config = dict(
    num_hidden_layers=14,
    hidden_size=384,
    num_attention_heads=6,
    num_key_value_heads=6,
    head_dim=64,
    intermediate_size=1536,
    vocab_size=15866,
    hidden_act='gelu',
    norm='layernorm',
    norm_place='pre',
    norm_eps=1e-06,
    positions='rope',
    rope_theta=2320.0,
    rope_fraction=0.25,
    qk_norm=False,
    attn_scale=0.125,
    bias='all',
    tie_word_embeddings=False,
    parallel_block=True,
    init='normal',
    init_std_qkv=0.0288,
    init_std_o=0.0,
    init_std_up=0.0288,
    init_std_down=0.0,
    optimizer='muon_variant',
    learning_rate=0.00704,
    lr_mult_o=1.5,
    lr_mult_down=2.0,
    beta1=0.93,
    lr_head=0.00348,
    max_grad_norm=0.5,
    warmup_steps=200,
    schedule='wsd',
    decay_fraction=0.512,
    decay_shape='linear',
    final_lr_fraction=0.05,
    batch_tokens=65536,
    max_seq_len=1024,
    doc_mask=True,
    train_tokens=595300000,
    max_steps=9084,
    dataset='wikipedia_en',
)
Each number is 200 + 30 x the weight over its row's rms, rounded and kept within 0 to 999. Layers, rows and columns count from 0. The size before them is the row's rms in percent of the matrix's.

# layer 7 MLP down (transposed), 1536x384, rms 0.0543, rows 1503-1530, columns 0-127
098,182,171,137,130,152,243,166,271,168,219,172,254,206,206,193,186,212,173,284,248,196,206,235,210,214,216,195,214,196,180,179,159,225,194,182,240,201,260,197,255,173,202,200,190,236,173,128,173,197,135,185,182,165,198,204,180,199,267,219,174,182,154,165,193,230,210,154,191,235,195,184,202,213,180,206,192,248,222,238,200,218,154,211,218,213,199,167,195,197,178,210,234,231,226,241,192,147,205,209,203,218,140,163,204,143,179,192,208,199,200,235,169,213,200,167,205,163,208,179,162,231,204,214,171,190,233,236,156
101,184,179,187,228,225,180,221,246,193,154,227,189,192,212,203,250,213,174,220,192,191,246,231,222,217,257,256,207,184,175,200,179,220,202,208,204,185,170,182,218,178,197,194,240,153,210,213,190,182,183,190,239,156,139,201,176,228,187,196,179,205,228,199,213,238,166,202,199,185,258,244,128,207,182,233,209,204,271,139,198,220,216,159,222,211,201,174,168,219,129,190,232,260,179,171,235,219,193,186,212,212,233,163,218,232,211,193,169,136,215,182,170,210,197,206,203,172,210,193,255,197,178,221,205,218,218,172,250
098,204,151,208,257,192,184,210,180,252,170,174,168,206,204,212,235,207,179,196,173,196,183,200,221,210,185,197,187,198,165,200,185,184,188,197,252,183,248,176,161,192,217,158,176,236,248,210,203,244,211,196,188,188,178,161,155,254,212,133,157,219,152,201,180,207,137,229,209,189,213,210,226,150,232,242,182,215,171,238,210,230,192,269,163,157,198,209,191,234,205,222,196,195,228,192,167,214,232,206,203,160,198,194,205,191,218,187,136,238,182,178,201,206,193,195,175,198,199,211,204,220,268,244,185,176,204,212,170
102,120,208,193,201,126,190,201,169,212,182,194,187,210,114,229,175,173,163,170,153,208,194,190,120,212,162,268,194,138,197,206,199,227,230,263,217,206,190,241,190,243,226,159,183,245,182,208,173,169,143,201,228,170,161,168,188,204,165,151,237,281,182,247,229,201,215,215,258,205,189,167,205,179,157,170,194,197,169,180,234,164,238,201,184,239,170,185,164,205,190,193,188,239,177,181,186,199,183,161,240,226,179,175,176,253,180,146,189,233,188,131,187,213,216,222,247,193,193,190,198,199,186,227,205,217,257,185,212
100,212,171,224,214,224,221,166,211,205,125,158,183,195,236,235,177,200,179,202,191,207,188,183,212,182,183,187,202,166,173,248,215,173,175,205,176,207,119,205,210,204,181,195,263,227,248,194,220,222,190,274,185,230,175,173,236,161,265,193,143,211,228,244,194,181,203,211,162,189,302,233,157,144,229,202,223,270,212,176,196,172,164,190,166,215,211,201,235,157,246,200,177,249,184,233,212,216,234,233,223,207,178,143,213,173,199,216,225,156,208,202,249,172,205,189,169,183,172,207,229,179,215,254,227,153,220,177,186
111,184,209,237,238,238,222,128,203,172,218,184,246,181,211,199,178,227,212,142,148,216,200,170,247,172,223,183,226,178,206,181,173,153,193,239,161,203,212,175,164,207,268,224,205,241,211,195,255,225,189,229,178,203,205,210,193,205,189,184,189,175,181,205,215,203,184,170,176,188,195,197,222,162,205,212,216,199,217,191,181,249,246,190,174,235,196,190,167,228,222,250,168,210,188,200,229,243,219,134,178,270,200,191,226,204,235,217,183,204,208,159,180,220,236,228,267,188,206,224,149,231,215,213,246,229,207,159,193
101,238,215,207,262,178,182,234,172,214,249,198,223,195,149,193,190,135,173,252,209,210,183,169,215,176,210,238,204,172,196,202,174,174,180,218,197,225,183,238,212,183,224,262,190,202,152,224,246,163,225,196,176,184,148,201,204,134,208,199,219,173,211,220,136,169,204,226,167,216,220,226,186,208,196,199,218,256,206,177,214,225,218,171,187,178,175,144,230,204,215,273,175,217,228,172,189,192,236,251,208,165,193,184,142,194,187,227,222,223,192,197,219,184,281,172,215,156,207,225,178,243,197,227,185,197,208,225,212
095,210,229,254,159,165,186,209,177,184,206,182,247,195,217,183,213,178,208,221,212,200,221,158,214,174,187,235,241,202,171,187,171,178,216,161,263,146,211,156,237,206,232,170,194,186,194,217,250,222,242,176,182,207,171,198,195,198,182,146,193,256,223,172,190,195,157,191,225,219,180,161,253,227,251,188,195,165,215,215,212,179,197,232,185,188,167,193,204,180,278,202,172,173,182,195,237,173,228,249,241,180,249,194,132,209,211,182,233,157,259,255,194,196,153,212,233,161,204,242,196,142,194,209,229,179,228,253,178
103,218,216,153,206,215,191,203,199,193,190,139,182,250,216,164,134,207,222,242,241,187,236,198,178,218,129,191,162,147,212,236,201,252,192,240,203,182,220,170,224,212,228,150,184,184,277,229,200,240,193,194,232,226,220,245,227,194,176,218,204,225,256,186,193,242,245,190,171,181,229,175,259,197,176,200,241,185,205,204,216,172,178,224,240,212,217,136,206,252,199,254,133,179,217,214,207,220,201,162,204,172,229,230,179,192,163,187,228,170,170,221,202,215,175,192,166,220,169,181,234,219,154,229,196,226,205,172,221
097,241,249,201,184,161,194,209,249,226,213,207,198,241,280,139,188,154,199,184,219,167,221,221,163,255,154,175,244,158,212,130,187,209,184,197,187,255,196,221,188,210,207,185,214,156,177,235,152,177,223,219,181,218,209,215,181,210,192,189,194,199,170,250,171,168,131,196,216,221,218,188,182,183,174,264,173,234,205,207,188,144,142,235,173,226,174,157,156,203,197,216,193,130,200,162,167,220,201,254,216,274,194,174,215,202,177,193,171,218,164,202,174,217,182,252,188,186,246,165,212,264,167,169,194,236,196,238,224
098,180,158,224,145,191,231,232,228,172,180,218,164,174,267,204,225,218,169,220,188,180,220,173,174,253,163,184,136,188,177,252,173,174,195,152,182,192,159,200,212,198,255,254,191,235,173,182,184,241,94,229,202,168,179,209,206,175,182,185,247,201,231,211,223,208,217,242,184,173,196,174,203,204,183,176,191,174,194,198,174,203,249,212,186,140,208,164,210,197,182,251,170,192,157,202,214,190,177,208,129,201,217,225,216,219,169,225,233,177,207,152,182,196,174,131,216,186,166,259,197,203,157,177,227,217,217,186,152
092,245,211,223,191,214,213,192,207,169,158,177,180,212,225,173,222,236,185,253,219,210,203,100,179,174,211,194,263,267,216,230,153,184,191,200,203,219,174,228,159,193,181,222,164,173,214,183,221,206,210,229,169,201,169,190,195,158,196,236,217,210,191,176,154,204,211,202,205,219,193,195,211,202,218,155,140,203,191,210,214,204,184,213,172,168,163,211,189,174,201,187,176,171,175,177,205,125,222,201,170,184,198,153,209,181,192,201,91,180,227,179,240,200,206,203,208,194,239,216,162,189,220,185,195,215,236,255,162
100,183,157,215,141,234,196,151,188,189,165,256,223,230,168,190,160,230,193,192,160,195,212,176,237,216,218,216,187,236,181,189,197,199,232,173,178,183,234,210,188,217,227,224,156,216,159,263,221,201,214,264,230,177,155,241,218,186,213,198,143,192,181,186,214,271,191,179,203,238,172,153,200,210,222,228,216,184,230,173,188,221,208,229,162,213,215,197,262,260,130,210,190,178,217,226,172,205,172,214,241,172,191,220,225,213,202,206,147,221,184,174,188,186,193,177,186,202,227,166,161,182,195,144,188,231,191,137,202
100,222,183,264,252,218,204,231,174,174,193,186,233,199,174,250,181,246,187,236,169,167,202,197,177,193,239,147,184,206,196,187,191,246,185,176,199,172,179,189,220,197,211,182,206,168,138,195,156,211,250,216,118,248,165,178,178,261,168,206,199,245,223,210,217,232,213,212,186,187,153,255,227,200,241,228,188,189,158,168,230,240,176,228,171,215,187,208,181,165,228,160,218,156,142,259,214,219,186,245,197,207,211,224,205,278,190,189,234,220,194,194,182,154,219,186,171,256,152,183,200,181,210,229,227,193,237,177,197
090,237,171,202,261,171,187,207,187,210,307,203,172,224,173,193,195,212,131,176,172,227,223,227,201,254,218,193,240,214,175,145,190,211,186,203,234,252,236,238,174,138,135,201,177,168,158,178,183,190,204,190,220,259,235,173,199,214,206,241,219,248,187,208,232,194,189,170,211,233,226,215,200,221,241,225,201,181,166,270,226,187,185,204,218,258,188,182,208,244,211,195,183,216,192,250,181,163,189,220,211,179,261,226,174,209,213,208,203,183,244,219,243,179,173,238,194,144,169,246,201,181,187,193,171,155,214,228,171
088,164,189,238,244,183,216,239,177,199,190,237,187,235,176,191,216,192,222,196,231,257,181,199,258,165,209,238,224,244,167,159,155,250,193,183,220,155,238,182,192,172,187,199,212,181,229,200,169,185,226,194,224,230,145,200,212,252,232,145,142,223,182,126,261,212,215,136,158,248,199,274,210,173,205,191,208,203,194,218,190,170,176,207,176,185,219,194,231,150,264,233,208,254,224,213,204,140,189,226,226,186,245,183,188,176,183,182,236,178,157,199,180,206,163,190,160,238,212,189,172,182,197,196,193,213,134,247,211
099,158,151,178,239,208,218,216,159,216,191,208,214,282,175,195,143,205,194,196,243,205,255,210,242,164,177,226,184,258,187,191,190,180,229,248,171,226,231,222,166,225,157,202,182,241,189,188,223,192,202,181,208,167,211,199,184,200,191,190,110,189,185,209,171,146,261,138,184,229,251,194,213,186,124,178,210,196,190,198,170,196,232,214,228,147,247,193,263,182,207,170,270,182,195,232,226,198,243,191,176,234,196,177,207,211,173,200,164,227,262,213,220,189,172,183,227,195,178,164,211,157,172,208,199,219,228,242,223
101,217,169,203,206,209,158,195,188,151,164,187,222,195,249,134,171,167,177,219,250,234,221,162,198,192,221,220,174,151,124,192,224,208,165,171,179,118,175,178,191,242,252,203,191,150,259,226,216,221,221,197,220,166,195,198,208,200,190,243,146,181,230,143,166,211,133,221,261,179,171,196,161,198,216,179,183,187,194,243,204,150,221,179,214,186,166,247,185,225,196,208,194,200,214,182,207,242,210,198,215,216,220,172,205,227,259,163,248,204,180,206,204,235,207,242,181,215,187,198,187,179,188,200,168,165,205,227,231
099,195,194,174,214,208,170,178,145,245,161,230,236,183,193,229,181,183,202,210,177,183,209,220,172,209,180,164,146,181,239,212,196,257,200,246,137,211,188,181,223,158,199,142,205,237,160,207,195,231,146,254,213,288,204,181,245,206,230,169,210,214,184,152,206,216,152,233,228,199,188,171,182,288,196,189,237,233,222,204,212,168,234,180,159,135,236,191,167,222,197,229,182,208,221,184,159,170,177,175,189,232,204,187,169,224,222,196,150,266,147,186,235,238,231,211,209,225,153,191,195,152,224,202,147,182,164,241,233
107,217,180,210,196,225,170,184,231,205,179,210,179,220,219,166,173,216,171,167,217,151,218,161,183,161,187,199,200,203,217,234,194,154,174,198,203,193,187,244,173,181,247,216,175,195,224,206,229,221,242,236,182,179,169,189,227,211,194,217,278,218,215,215,197,198,229,200,163,237,174,186,194,200,254,199,175,192,185,186,213,187,193,234,229,188,179,185,207,258,199,232,171,236,234,211,195,185,223,184,174,212,230,194,162,199,187,244,280,226,161,202,220,168,171,163,171,202,154,204,153,163,198,209,232,170,186,174,198
097,201,223,234,231,179,163,222,237,224,174,197,181,185,233,176,170,186,189,180,194,234,181,203,180,220,200,252,190,223,180,239,231,214,205,288,211,232,149,134,184,206,194,204,261,178,227,192,195,97,212,186,212,142,132,264,199,222,202,190,201,233,189,122,175,194,178,179,173,210,231,209,206,188,180,187,189,219,223,185,172,234,199,219,232,266,199,281,221,209,218,189,209,201,219,222,250,190,215,236,165,184,212,168,185,221,251,253,121,244,216,174,246,196,267,204,163,259,176,229,225,222,179,241,225,214,244,259,155
099,214,129,226,188,231,178,204,228,204,221,197,210,213,219,225,139,228,219,236,178,199,162,210,220,245,172,151,261,196,184,190,205,227,250,125,190,203,253,188,239,185,164,215,219,209,260,248,166,171,163,235,236,170,153,194,248,202,195,165,210,248,178,187,210,202,197,152,154,157,168,212,232,197,199,195,227,248,211,190,199,224,214,165,168,240,243,199,248,174,205,258,246,249,202,212,234,247,204,180,177,174,201,164,177,195,221,202,195,219,245,221,131,180,209,189,219,177,223,177,199,194,224,229,194,201,214,219,160
095,225,177,208,144,219,198,249,206,200,179,204,165,165,160,177,157,243,216,195,191,185,214,135,255,191,270,211,307,205,243,167,158,227,158,181,195,198,190,204,179,150,266,221,147,261,189,218,180,158,238,184,201,166,259,172,189,213,224,231,205,199,181,223,194,224,189,200,233,210,225,194,235,200,211,231,180,185,186,217,219,155,213,198,201,235,230,159,156,220,146,218,171,164,188,176,193,160,172,186,235,245,227,192,209,179,176,172,158,201,221,183,174,149,228,213,195,199,157,238,226,205,180,251,210,191,168,202,196
107,196,240,241,185,162,195,218,176,183,224,201,221,177,172,209,267,207,170,181,211,174,234,156,233,161,185,208,180,173,206,174,198,225,158,140,157,231,201,179,250,245,159,222,190,225,199,167,239,191,248,211,161,161,186,210,207,232,250,210,241,235,186,142,231,233,240,199,180,224,196,174,240,150,268,176,206,184,208,211,190,178,133,171,244,219,199,184,145,248,224,242,233,222,214,207,183,236,186,188,169,223,208,215,259,240,219,206,184,154,215,215,205,189,179,174,153,184,180,200,226,215,243,209,240,160,155,205,222
096,171,202,173,184,111,201,175,195,136,215,177,192,236,232,189,207,233,240,195,164,182,189,184,228,262,165,183,227,159,190,196,237,208,268,213,169,233,219,196,210,225,207,183,190,223,136,249,202,242,236,218,257,207,176,157,194,202,184,223,213,180,206,199,220,188,215,201,211,185,181,180,206,187,179,169,227,210,223,198,221,220,168,203,226,223,164,235,276,177,198,209,163,189,229,236,195,221,236,158,188,192,222,155,209,234,170,190,227,259,177,179,225,225,216,224,181,179,209,216,235,136,211,243,200,189,191,232,177
103,211,231,171,251,204,200,213,169,200,232,240,203,231,176,254,239,217,225,215,167,236,176,252,182,213,163,209,209,217,145,208,225,192,199,220,226,178,291,186,176,153,173,203,153,172,231,200,213,181,201,210,196,194,203,212,180,227,246,193,224,210,217,250,175,183,164,153,212,214,219,209,175,271,230,202,253,232,148,227,206,196,272,227,184,201,162,174,227,191,216,178,241,236,176,190,186,198,187,141,201,200,195,166,218,151,174,139,200,189,242,211,159,253,228,276,188,141,227,189,219,196,226,185,164,229,159,195,184
101,245,264,153,219,231,224,220,234,193,178,187,198,211,163,129,191,204,196,167,195,135,171,226,194,188,184,164,132,140,176,208,194,191,236,188,210,210,243,205,221,182,207,191,192,226,185,240,196,198,248,219,169,197,158,201,222,195,250,164,178,201,153,162,188,190,161,171,177,210,191,185,229,206,191,197,196,205,147,213,121,206,183,144,178,196,137,212,207,194,197,222,226,222,205,183,186,194,266,202,147,195,201,205,154,265,251,212,180,201,196,223,214,153,188,238,230,227,207,208,176,235,216,179,192,204,221,239,189
102,156,132,211,212,214,150,175,222,209,192,225,193,195,213,230,207,267,218,153,182,208,191,211,168,184,168,286,176,153,225,189,214,250,201,238,177,186,219,219,208,259,205,187,175,190,225,205,140,237,200,222,243,209,195,269,217,139,161,189,208,198,157,242,231,217,187,212,169,208,209,227,226,156,204,239,220,203,173,189,250,260,215,213,177,146,199,194,213,168,187,198,148,236,197,194,180,249,210,223,178,205,225,148,186,158,204,233,206,261,252,238,208,226,263,152,160,194,120,248,199,182,266,160,196,197,209,244,212
# layer 7 MLP up, 1536x384, rms 0.0986, rows 1504-1530, columns 0-127
103,225,196,171,234,183,219,217,167,178,260,184,233,233,233,183,171,217,211,207,206,165,157,192,237,195,190,211,156,163,185,231,179,237,188,167,169,211,182,214,204,188,177,201,201,273,192,214,175,195,235,192,203,191,233,186,194,191,226,183,216,154,193,171,156,127,218,174,195,214,148,131,269,186,192,181,219,168,145,189,183,241,185,198,160,186,227,175,253,171,269,217,184,156,203,191,168,176,174,218,150,197,190,200,200,179,225,226,192,226,209,252,227,183,206,244,204,186,209,211,183,223,190,274,207,213,204,222,196
100,217,153,164,174,192,196,219,199,151,256,227,256,137,206,192,179,231,216,150,244,172,225,208,219,160,243,230,173,199,237,162,163,172,193,176,171,231,205,233,192,209,208,197,248,153,195,220,222,138,145,199,194,218,225,172,191,178,204,160,255,189,224,234,221,210,213,222,219,160,173,209,105,168,134,174,218,161,202,173,204,200,193,171,219,212,210,223,226,190,218,174,188,170,223,204,183,165,180,209,222,226,234,194,227,199,202,246,254,180,174,197,141,226,203,213,227,152,136,179,140,145,212,248,189,206,187,203,203
105,217,181,225,177,174,207,238,153,231,222,212,250,207,187,171,244,153,189,230,145,202,224,142,162,255,238,189,175,230,187,165,189,211,163,209,189,165,230,193,244,217,221,200,212,199,220,252,183,165,205,196,226,168,193,115,188,175,172,230,202,178,211,120,234,155,198,204,230,178,238,154,186,207,284,175,234,182,217,219,169,208,251,252,227,211,168,185,235,223,169,196,238,182,215,180,190,211,143,195,184,222,182,196,193,153,244,203,163,181,198,155,277,200,200,202,166,203,225,232,184,204,249,186,238,205,208,182,214
097,185,190,214,183,154,191,223,180,233,207,165,167,244,211,197,149,216,173,202,179,237,167,176,188,158,156,180,201,225,221,231,139,245,244,251,207,223,211,189,196,187,177,190,140,212,161,234,206,163,193,188,211,126,194,207,190,215,194,173,217,227,194,173,207,216,182,164,212,229,128,211,221,241,199,248,188,231,193,172,220,218,195,170,218,174,207,238,241,224,234,184,215,184,200,159,205,190,153,198,214,190,216,219,183,229,195,173,234,193,224,150,177,235,186,262,209,176,217,223,218,258,242,226,210,217,187,190,254
108,153,144,166,191,237,217,253,210,216,243,235,228,190,196,189,135,188,215,218,200,252,136,171,191,188,228,141,158,231,226,159,216,185,213,185,226,219,158,203,178,169,228,209,220,238,208,229,236,196,241,212,185,188,134,152,196,217,270,154,180,175,150,173,209,197,162,204,179,211,205,171,206,154,169,218,208,211,220,243,171,246,184,223,239,185,220,222,206,192,214,197,262,123,239,144,219,221,150,133,227,181,190,149,213,189,222,213,238,199,226,181,230,199,184,202,206,204,167,206,222,141,245,188,263,231,204,233,231
104,197,238,180,176,163,181,221,221,169,170,195,206,188,205,191,196,246,206,191,203,162,158,217,206,210,216,205,240,230,166,210,273,187,144,197,191,201,205,179,219,217,199,217,245,194,195,168,259,220,209,269,205,198,144,203,251,223,190,219,162,183,206,207,226,234,228,214,184,208,198,197,188,166,198,249,181,178,171,216,247,222,196,246,175,178,155,211,198,215,155,121,195,199,229,215,249,232,208,244,201,242,206,139,149,188,224,214,228,151,190,204,154,175,195,212,263,201,263,155,127,192,219,212,217,185,185,185,187
099,236,194,221,189,224,161,177,207,170,192,224,189,183,197,202,206,222,199,208,200,208,223,214,154,256,216,185,141,169,177,235,221,197,210,231,178,190,236,245,186,220,198,220,199,251,190,197,152,229,211,203,237,241,167,210,198,235,238,253,216,214,188,145,222,161,252,175,216,242,145,264,153,186,167,200,159,162,229,137,230,220,173,115,188,212,197,222,270,256,170,243,208,180,200,180,209,206,237,221,131,186,161,185,207,188,149,234,178,217,152,136,189,230,242,193,174,205,217,168,219,283,208,184,206,197,210,154,249
099,177,197,182,188,127,196,216,238,241,223,192,200,142,218,189,223,233,242,240,155,207,175,217,167,206,147,123,226,198,238,177,187,153,268,140,203,193,148,175,239,207,195,236,170,248,186,189,183,178,201,158,186,148,244,227,148,205,215,198,197,214,150,182,185,204,184,186,219,153,174,180,174,178,216,202,187,207,198,220,196,211,151,188,128,205,188,159,268,164,247,202,244,180,188,164,197,210,229,201,227,210,215,165,212,173,254,175,218,197,170,160,249,194,217,253,201,216,185,200,165,214,238,185,213,216,217,223,204
096,161,222,180,159,183,245,183,213,218,226,154,206,178,134,223,177,186,225,275,208,220,250,135,191,202,260,203,200,182,232,190,185,235,142,175,206,179,175,141,248,184,227,160,177,205,192,197,217,183,193,204,162,201,175,160,204,227,227,232,259,200,218,126,143,214,216,211,190,199,220,194,192,223,239,206,238,154,195,200,236,252,168,224,199,211,170,198,170,217,207,173,208,167,216,244,167,219,180,229,160,233,226,218,224,198,197,161,206,199,195,175,228,176,198,214,206,216,140,184,221,131,186,188,172,152,216,200,177
095,228,195,212,190,201,193,151,173,184,251,186,185,254,191,192,194,215,234,232,199,178,191,201,231,190,211,238,257,209,185,156,216,229,182,259,172,218,201,241,209,196,150,199,164,158,191,231,262,152,217,177,214,236,219,193,248,189,217,216,217,186,227,220,195,216,246,155,212,170,211,223,191,212,199,232,206,227,175,181,245,155,218,209,169,221,241,270,183,183,201,206,217,228,209,204,176,226,223,216,204,142,145,247,187,175,214,159,235,234,204,208,209,138,233,281,248,219,214,238,235,194,170,205,172,177,204,166,226
110,206,212,213,185,186,210,245,178,221,173,202,189,218,254,188,174,186,208,214,169,192,182,256,217,190,189,195,185,161,214,170,209,198,231,191,165,221,145,225,221,149,169,211,221,234,190,184,266,240,262,172,213,147,145,166,224,178,237,197,206,199,218,180,201,163,215,145,258,203,193,172,193,188,203,207,208,247,205,227,191,226,181,192,208,231,209,170,196,205,232,187,216,220,234,154,191,256,233,186,166,218,137,181,161,214,229,167,211,190,222,205,192,197,223,216,190,158,158,182,227,209,181,267,216,269,193,193,182
100,186,214,203,198,191,190,230,199,241,211,172,190,228,201,195,183,186,215,226,183,174,264,168,192,155,195,219,245,205,192,239,151,256,162,252,227,203,164,209,190,198,181,204,252,217,154,180,141,249,208,196,176,225,234,158,191,239,161,191,218,200,180,202,158,198,186,194,204,212,217,217,234,189,223,214,298,186,165,181,195,224,220,160,185,199,173,212,139,200,248,166,185,200,184,202,248,130,199,175,153,181,196,183,147,143,108,189,209,174,199,177,197,195,199,200,219,189,186,207,223,238,190,244,170,190,198,232,217
098,168,204,215,160,241,219,172,189,131,202,225,177,215,231,167,194,216,190,161,236,226,237,209,265,225,181,219,179,174,208,263,191,155,160,237,163,221,206,185,170,168,166,231,152,210,244,216,238,182,176,177,225,133,233,168,225,179,217,180,248,191,232,227,211,238,169,258,231,196,224,143,206,195,194,157,178,248,182,210,160,192,222,153,230,225,222,170,261,236,185,198,191,247,238,180,182,215,152,230,178,205,175,190,227,135,251,188,184,221,192,259,202,217,169,166,194,184,173,246,169,166,178,222,143,204,238,185,200
089,157,181,175,214,200,211,229,214,203,119,180,250,193,244,217,186,214,215,203,246,247,186,178,205,171,168,213,153,172,246,197,193,215,186,198,191,143,214,181,186,247,238,187,207,191,230,167,217,158,192,174,189,198,176,256,243,211,175,189,176,167,211,195,188,190,201,254,177,180,141,207,218,193,174,187,172,213,198,181,183,174,167,227,165,166,240,231,170,193,192,232,170,196,203,186,232,288,194,163,222,249,161,209,156,217,240,189,226,170,213,191,139,209,210,171,193,194,237,148,156,209,273,237,218,219,168,203,239
097,238,186,149,245,183,181,208,158,237,242,189,216,179,211,147,201,181,181,216,160,179,222,220,167,239,236,194,180,139,165,208,230,246,202,187,182,246,241,210,210,207,266,185,211,157,236,219,248,215,188,205,235,193,207,228,139,171,174,266,248,199,151,224,152,170,228,249,218,184,159,181,182,191,185,225,225,193,186,153,213,204,238,156,162,205,165,236,174,145,189,119,186,187,180,165,203,184,198,196,205,216,131,215,237,190,162,189,220,187,244,177,220,146,243,229,242,213,131,200,247,228,180,227,205,236,280,187,201
101,203,204,211,188,204,196,162,260,181,192,160,189,199,203,220,181,207,229,200,189,217,156,209,178,184,234,156,242,184,202,182,187,200,183,174,165,183,234,233,221,153,201,181,204,181,214,195,190,244,193,226,209,141,193,158,230,156,188,201,212,229,249,225,203,198,205,214,256,171,214,231,181,206,195,207,179,187,248,153,220,204,221,139,183,214,230,195,105,188,229,183,162,170,198,212,218,176,201,235,181,180,192,234,232,210,217,211,213,155,180,249,223,234,216,240,184,225,215,271,237,203,198,199,185,232,178,215,173
098,194,210,211,166,186,188,230,188,241,193,215,173,155,193,228,229,168,214,128,264,218,252,224,203,181,234,229,207,201,178,201,98,271,172,149,191,235,180,214,263,160,216,182,206,222,206,233,218,204,203,256,174,201,244,229,179,224,200,180,207,182,169,213,225,190,196,233,159,174,212,203,205,194,223,204,186,183,173,200,247,185,202,182,197,182,201,159,199,195,189,173,178,179,156,208,223,210,193,170,189,193,148,177,255,209,215,195,161,217,211,169,241,180,217,170,218,216,199,203,260,223,174,205,167,231,160,233,213
099,237,168,205,195,221,178,218,133,206,229,195,165,235,246,207,194,230,249,199,247,192,222,220,221,175,197,147,269,200,234,172,255,173,187,215,158,200,242,197,163,178,196,206,187,176,174,200,230,193,213,182,153,199,192,215,186,185,226,278,234,171,152,285,157,215,237,165,192,216,252,245,195,230,199,224,180,220,219,166,202,210,154,175,231,227,203,179,188,198,189,192,229,193,200,188,250,182,171,200,188,130,165,188,202,189,204,209,234,213,190,196,202,153,181,184,205,133,200,250,163,175,245,151,192,227,213,197,171
106,204,263,245,175,142,176,182,200,220,176,232,214,172,169,215,212,234,211,181,190,198,221,221,186,173,209,217,152,184,223,183,187,210,189,214,161,234,259,229,239,234,242,149,192,202,175,241,177,205,205,234,182,194,190,215,188,214,153,157,238,199,224,263,227,154,259,196,208,169,192,256,239,207,224,167,157,187,178,210,186,181,202,206,235,184,235,212,224,216,215,226,163,194,248,219,201,199,185,221,179,144,187,155,195,206,213,184,284,171,208,227,215,174,216,177,190,166,209,157,187,201,198,229,307,193,198,227,152
099,191,181,183,161,177,225,205,156,191,189,182,253,204,187,236,203,158,245,214,219,193,232,182,176,156,243,186,211,176,197,203,152,206,210,175,137,132,201,248,228,230,165,230,195,206,190,231,240,252,144,228,192,241,216,154,198,177,203,191,181,153,149,260,198,167,201,190,240,187,211,224,199,184,195,196,280,200,198,201,230,191,132,214,202,164,219,174,185,194,185,165,190,232,193,180,193,166,175,215,213,187,163,198,240,184,180,150,192,182,172,196,164,202,218,223,243,141,253,238,241,155,199,178,244,214,184,167,172
098,201,148,203,190,197,188,160,216,251,174,194,169,178,209,163,241,163,269,160,230,248,209,186,207,246,166,220,195,170,209,171,158,213,159,172,126,195,185,219,166,258,208,238,180,260,187,211,202,226,258,220,166,206,212,196,209,169,223,223,187,175,209,221,183,218,242,205,170,182,223,191,206,170,197,187,182,160,158,171,135,214,204,200,219,164,222,177,235,209,197,149,182,206,193,193,219,189,228,246,213,219,255,188,235,161,169,180,188,131,226,144,220,196,191,216,201,257,184,167,144,149,164,257,233,221,179,195,188
091,240,198,189,247,181,152,185,214,189,228,167,189,218,161,223,191,175,189,215,202,191,186,239,187,214,164,174,158,226,194,169,160,177,169,229,171,198,236,223,223,230,182,191,150,199,183,193,213,165,171,152,208,264,176,271,153,220,183,202,234,216,139,211,234,240,206,188,239,218,187,210,184,159,144,213,224,207,184,196,205,157,125,191,182,206,181,226,201,210,172,208,226,227,226,236,247,196,198,211,183,208,147,273,189,218,229,183,169,195,184,231,203,213,181,198,166,240,208,176,210,159,205,125,168,225,238,240,187
106,193,237,186,217,183,196,213,222,161,181,222,187,177,187,241,209,177,243,236,278,195,171,215,196,183,215,164,171,235,181,191,180,216,183,247,245,204,224,164,235,197,171,205,171,242,175,212,155,217,252,224,202,171,187,236,245,182,176,212,169,172,214,224,236,172,231,174,184,233,247,208,203,231,202,206,156,164,259,185,210,203,131,208,206,212,195,204,227,177,187,190,230,148,196,133,192,212,228,239,235,225,208,181,175,228,175,168,175,185,209,229,206,237,179,254,220,212,209,176,222,218,218,215,224,212,235,203,135
100,252,199,187,248,272,181,255,230,212,176,209,203,156,179,217,156,141,205,211,282,238,199,188,145,95,235,176,215,232,161,209,211,208,123,178,170,213,209,206,212,154,148,177,218,195,242,139,203,183,197,184,187,170,239,210,189,174,202,179,188,224,226,201,181,246,238,186,206,207,222,181,174,233,216,199,225,186,162,189,234,199,230,202,184,139,229,164,176,195,185,220,245,214,156,173,127,178,202,205,188,168,133,220,229,190,196,225,152,239,164,211,179,187,204,202,213,212,230,207,200,195,212,182,217,232,214,180,212
097,233,160,244,210,179,236,244,211,205,173,208,175,152,172,178,193,180,166,216,173,161,239,203,238,203,210,187,216,189,200,273,181,170,155,211,173,240,151,221,216,203,202,213,190,192,168,272,208,214,206,234,182,243,241,230,196,212,183,193,163,185,143,220,147,221,187,212,229,191,206,191,188,187,201,197,175,183,178,149,234,207,234,191,244,211,159,202,181,207,231,192,204,179,214,186,178,180,202,207,174,178,146,223,161,247,276,218,255,207,224,219,213,189,169,162,216,192,170,139,160,204,194,250,236,211,205,213,185
097,289,201,184,221,210,267,206,137,188,221,246,192,223,242,235,221,207,146,248,254,271,177,180,218,216,162,233,201,205,198,158,204,233,163,205,180,209,224,244,193,182,161,203,254,229,169,159,206,197,178,167,238,175,169,143,213,240,198,257,234,158,212,214,193,222,217,215,298,210,211,231,200,204,216,212,234,194,213,216,226,183,180,173,239,186,216,150,195,180,221,180,205,186,168,249,229,222,238,211,235,220,187,234,166,200,193,174,160,194,172,173,215,170,237,172,170,207,182,240,203,205,179,202,204,210,178,174,200
105,181,170,152,225,189,199,202,190,169,184,201,133,261,215,159,219,176,242,147,210,180,193,210,185,207,218,196,178,167,210,193,164,177,190,232,158,226,206,221,223,179,199,177,275,159,178,205,217,205,157,190,156,213,197,229,206,199,238,199,174,190,164,181,180,260,196,190,166,135,165,181,244,197,214,163,196,218,209,206,241,201,162,197,212,208,235,199,173,177,158,181,222,199,236,189,232,200,204,211,214,239,189,254,214,245,233,188,181,179,160,174,227,232,122,286,195,216,194,189,219,222,164,220,169,215,173,140,255